Weights of a small GPT-style language model, trained from scratch on English Wikipedia: 135M tokens.
Each number is 128 + 32 x the weight over its row's rms, rounded and kept within 0 to 255. Layers, rows and columns count from 0. Numbers have three digits each. The size before them is the row's rms in percent of the matrix's.

# layer 2 MLP down, 224x448, rms 0.0345, rows 154-223, columns 384-447
098:130142094104137123114159129094146140106163191111137150104125138103164142146106123119104112153144108129099128117075092118137067143147144140146086095150196086212128136167116141128120116149091181
112:148125146114123092115085108164122171114146150120150177115065133132133085119133095139100146125155132151171141115143090122142092130118117128187109121120123111122120091111167139134190071113169175
106:149137103154175161129132108101121091124116202115118120095123133088100094155129083093193139157104173197108160134126133142124088113054148087188109111154132152128114135097115094148072093133106138
103:169143111152127118160148175169156133081192140108131112111128164138132053154134126143091187127130128119144143182152139122106128166127110126131126135088173146042078155096180129087118156120129124
096:161119120143112131040111083110139147156122069157099079167102117136116119144097083123109113114098133140103128155136131103115091149089081123119089108075096137170157124145138115119150076138122129
102:122167142123086142106115165109132115118139135177159162086121077155087089163110152117099181115121141151148089208158131162158207102179097124111142153145117097150124141134166118095079100144123137
106:105172099127168178196140161123178096105189132118129142123179133110134142112114183118152129122124088150137120109161119094098102087104166109121144076124165174122134142136123105106088129087111066
114:147085110101141168126081120090114110113213150101175163182133138115214122103124196107115132146116110065163142146147027112104104102131059128155141080111085131156067121129065127163157154180079076
103:145124108130125121104105114142114125193097195159153121141174149144113105119149131116155121101156120107104077191175113137168120204104080137106160129092150130098118127140108125116129062086133147
104:178101163159136133077128114103087109128098107130101158078147127157111187116151088099125116152115132159105178085125165113093163094098094117146140117145093174138101111128118117165114125086117103
096:137109149107106127155167127135107128111154113118095096158134133095128105136147144131162135110138134126153157105068046255143109149165140116147131189124111094129149136172114123140149045140164123
096:114131155128153153144132132080136204160106125103130139101113120142118057119171144148165130129183158139115161145127151151101165171147118161128154181153118143169157125109129177155116158154139137
100:125089121120107110138081104122104107122149138118131097078161184131134126096117118102099125109154145125085129083123135144094103095094115130127118131091106170118153102105116106132237143140087162
092:152099121132139075036123137123108135125119156112128151152145156157128103123124177153128112116153138176098115074159063089094103127155090072169097123120150133184116124129101106132144132138106120
102:122129136142090118124136207099152084129117130124117096059154122102075125111113117140114149139154177138131151126161234180095116086111089138129135083143134136149095169111130133149080081109111144
098:149142130177195111183145147091123147114175114082173150125121104106135125129159141146107041174134148118060159127114100109138131149134103103119084144115125127073172166194114160169086142126168112
108:134123139122142076098122157116130085123188240104103106123123163158097096020139123131148143115135134138148057129103112133138151149127131117095099169109121111187085118166148092149089133006107106
114:148176114098105158172126083119082155098157133106088155160162139114076145133105117170153134122127111064089156145089165137074076162099132191082133141214134107064121109165161067174101117159094122
098:112143115151099133151123111174147137203141157147157172163078111122090136101160108247113166126151171156143135151122075145160107150115147150121174099151103112136101106124166135121128168048171151
087:108088107135132125113129134145152066148155145155071154196108061124133086148089177127105129085097095122162123121114098161121121155106115154142137153104121108102093143160031084130148100148144120
099:113147161135164128130133126085151101138126140107128086160111103079143163087133079105095102095145093055112155121063121129119038124109105112031090141122159154084137134191090109116135100114130175
098:136144144151105106162113177139181079054155127153139071091127126155139128130137162134131128165072072107157148152100136098149098100166139114183127133117116145131139242136093133109087103094101194
096:130110101143146172108141128113123130154141127110155122169117192162239123139124141154151139113105161142087118054134129127171219186138174107133122131126118089098197104156147100100180052100098146
096:112110111184183143141127107096141138125060148134132157133166110120144136119092111092190144104160104087117098139111106063157105118121153142150110097152110091143125122128093142148187166071128131
094:232153156130088068130127173138145081133103130113149094118129069180171116088123134161127122205107156163138136099141115083149066108174115147138147180147115081142139216138132106115241138150190167
092:098143104047136098110175136197135120142104125156056120045122170084108049145098156150137097152138078111170098149081161130128113119189127143137074086117109160123112114120098199148136169129117150
100:162157156166105134156106087072130177135181118153154110144147122145140202213134108165177217137146132115102104163154167130184128184085168147149177162148143153146155166176105112194097099129111094
099:090138140073102161166135195134203091071067077129115134160148125124104126013110139052139105078133058082084112154122113098088129143081131151097052167163140137144110127145076094102118128077126150
099:096140153059178120052134153110080135120105113103136118044154135026094121122094121098188123126112087117160137159136140139129134082105158120138131122133083153182111092072135108114097131144073128
103:139102150130185092124153121137157162106128124124122140118119134129126119120120102127172164151080130118104124147162068131107205143099136116160140126149179125165145099089113163111114118094082136
093:131089119131104124135113185139137099099157127122105134085124114101163101094093111171156153105111177169148097100117216133093140147134140138163122135162104129144147129131132128211166137159116152
102:091141162118161166178131142100154128143116105151119139125141163133171203145102147160120136185149201185135124118141180136161157091098132147149130136181086143206096123145118154126116118190097105
095:088107117117147106109099075169078124141138160127131134142196082173052085089124153121081088106141082104140097152106148163157144161048151185122074131103196160159120166109158138093126133142109103
095:088151102109142136153154127110090113141072150119136154095129161165086145099174137148091080130141099104133104121076204105113104074167137156116127091113120171094096160144126162114120183161158139
091:100147100166077123089122125078126091131197103102129146184136115154111141119114112109131082140107109119062162140126092142134142085165110130136146184132154082073109097127102086121084074114112170
100:112092139128171091068095162174105139131108153110144063135132168117154105089112084080140035148109124125219094059129156118088081132082143109119078096069136162078119122112118192144162158131193081
098:096065125128129161141072091110128113118131075158110124066124124087204094167165073155117139098150156146143131106124174105129166098111130062144156104125093071191102107102149186110118113143123130
085:098143097158139107152168122041109138137099115099153135126128138123129109154147131179142189162078141126117112095100114164202148120115097158155140143149133074175146123175135164107159120162102124
103:155082164123151152204155105138091148155064132091145076201182140171112108058120132110123130114114143148085143151068094133117059122131128120099146169080136129078052198116197139113104117149138115
095:150133103141155129117141113079145109120152142132110167175131163168134139171209035130124130052129177152103135178133162142151130138108125119133118126120189069060143119177119175116109172109159138
095:184169124174154170137111078155135085103144132148065119215127124133142090077068100140062113183144139105096096107095096099119153138092140113146080104115188120153112199090138123086107155158129100
108:131187106096100115166203130139102125089114115161125176110108132117142152102175109096139142124144080112089114155081158148118096132187201144150104142123150115088028145094083112142084139097150166
104:083111149190182147074158117146158118147105108168141128203146116149127143155112085158152164116084072139055174204172103132162145161215171121120120151163159146141120094164119183147047136121116129
105:100110073116135083115149106133130155128169171116096128164144098095136173110103134134165110112166080140119139069116130104139114084058122101120149132154132094102101084101154138197122135085158120
101:119128103107157135141182164093149151139108127160073121084122102117120106104146098161197063116167108145106105052119115152103109151114164150090140098125139170150094107112124114088072125172173212
103:123161085095096112117141130104200097080125150134070118090131131146076154189130141119176124131175127092053149093123088101180135130186144140168116115125088103119119155114129159134169170096128133
105:110075092143087127139126127091107166141123180146138160189095127196116178098134110189150135142126141147150123149163105172168117142077158101107126245142070117110133124116062139098083151126176137
107:112124163161122117096139144129125206107136148130193153085113110098064166146169141121159112170126121120103151098100159093069131138059169139144116150111139150124153122078138116153095152139128111
095:168144138108167135132146114149108141146153049154119141119122177143149106150082101159077156124144111122117149079109182127065116112111137137129106130107117094081120076162155117134146115176139204
118:156147175125138167116132108165107119178116168117128143142118131183117106121080071128085157147103165136187088106098138170131136144108155158128134082135113119197161151151159162144106100162108182
094:091128131117109143126097114125109125105112139145071079088125120162140148073114089089097108088132128127080123147158122104118092071121067139103137128107070163121091116091139080118169159190121138
089:155103111205103114068107160109101212128126105124030108168155062031183215135136142134116149134148140141213147104133189127116112074141139118119063111112217134106120120130095168137121155048116169
092:160114131067112158092076129118146115099147095083165085112115207163187104101130125116074176176110182108108100158102074106154101145190137120110120189084148127110098127130163064111133103070071114
106:059135168127103083099168132135173111167080142139172151102149144179031135124144149171145103106143092137176121136147160139141068154093183137096100136120124109145146129138126167159098111188190134
094:125138110072089208106148108100123164134146203204176115125186140150134048122130181103174155114122179089110122168152095112114156169123165136144084103118112127178149086113178120162140170095107115
104:128125030099127154075162152148074133124039147152084186094098146134150194145132138200040140080059146122143125183136150105111172114128155163097133139135192144142163074146100183115111140128122105
106:146140074142165152124126091063151102134157168106154079127128102131181098159109147127093113108141121119085092120146170178028082142129114112164145094149121075147062139185129123076206156106113138
089:138125104085172118068097111093154124152161068121141066166080168070143178151122124101092119107104082140077174138095121119102125081112124094153136128116126173125107130073115070153161102109217156
098:170107125164155124102110117146083156100104136152098147141151069141159087150101118149164134135071116133124152130137109206178150131121144128166140166118095083112137156154115116116126141125102142
106:156146123137072130109127138128166108125152133199072142094116145133151149162173170172124135118157158125124164108192141163156108122146102153078157099146145167109133106175110099145107112134109114
094:117158194166140099097091142135165161110169155100189169126189125055115140101183115162101096116120146144104130119102131116121178126128151055111094140105112115157131138141171145138097101160168117
094:109124117128116057143129098108077106131136143146112082161114133067067159139113179099135157101142146132171102114070192125116154068093125141139077115108124119154132157142181097129158201150129125
094:114118120107138138109120129157135100136140077167119148056159141154103082124150098115105086131150120138146078119078153095128092125192116133136140134167109157074112157118118149139190084152035121
104:138154184138117184169081102121158115158145127173171182161187136162075102191098085115151093135123113161103141078101135144165132135181102140112132115121146098148139124163142131106087122208146158
096:125154169108181104174100059134148091100141165124169070097138132123148110115124155124150109137138092057147050155100137159140108111089153159092146086145109125127110193113137154053127151097132079
104:204182082143111114155163138111092108072211092061113093154131178134163008128103138099164149108168133100178126116123149146142040093114108141130180179149162155079131089123157134148141133147122142
105:112101147162194118206145130105169172124159137104208138149091132132150183166139119091082137134184163127110103051166113076120113155149114136200128146100128161102138122140139076111162133188114059
109:115128134157121105139146117080202112105043120092089156129140179148175115079137085117123130149201087177176173145108090077137100167133102099125136125157135167120151164117149166111152141122177150
101:146142106130093168167154077178102178132146156125119134126139151155171085143190131109128152059104104129138108107109117059110158146126107117189148113179044103166162110125153115131136105153134155
081:135184123090093094136129172152140146132173120136080093099121089076161126091118089104101117154108150112133100185156112113082138120085107173131154057059158139076176161106144162128121163089177141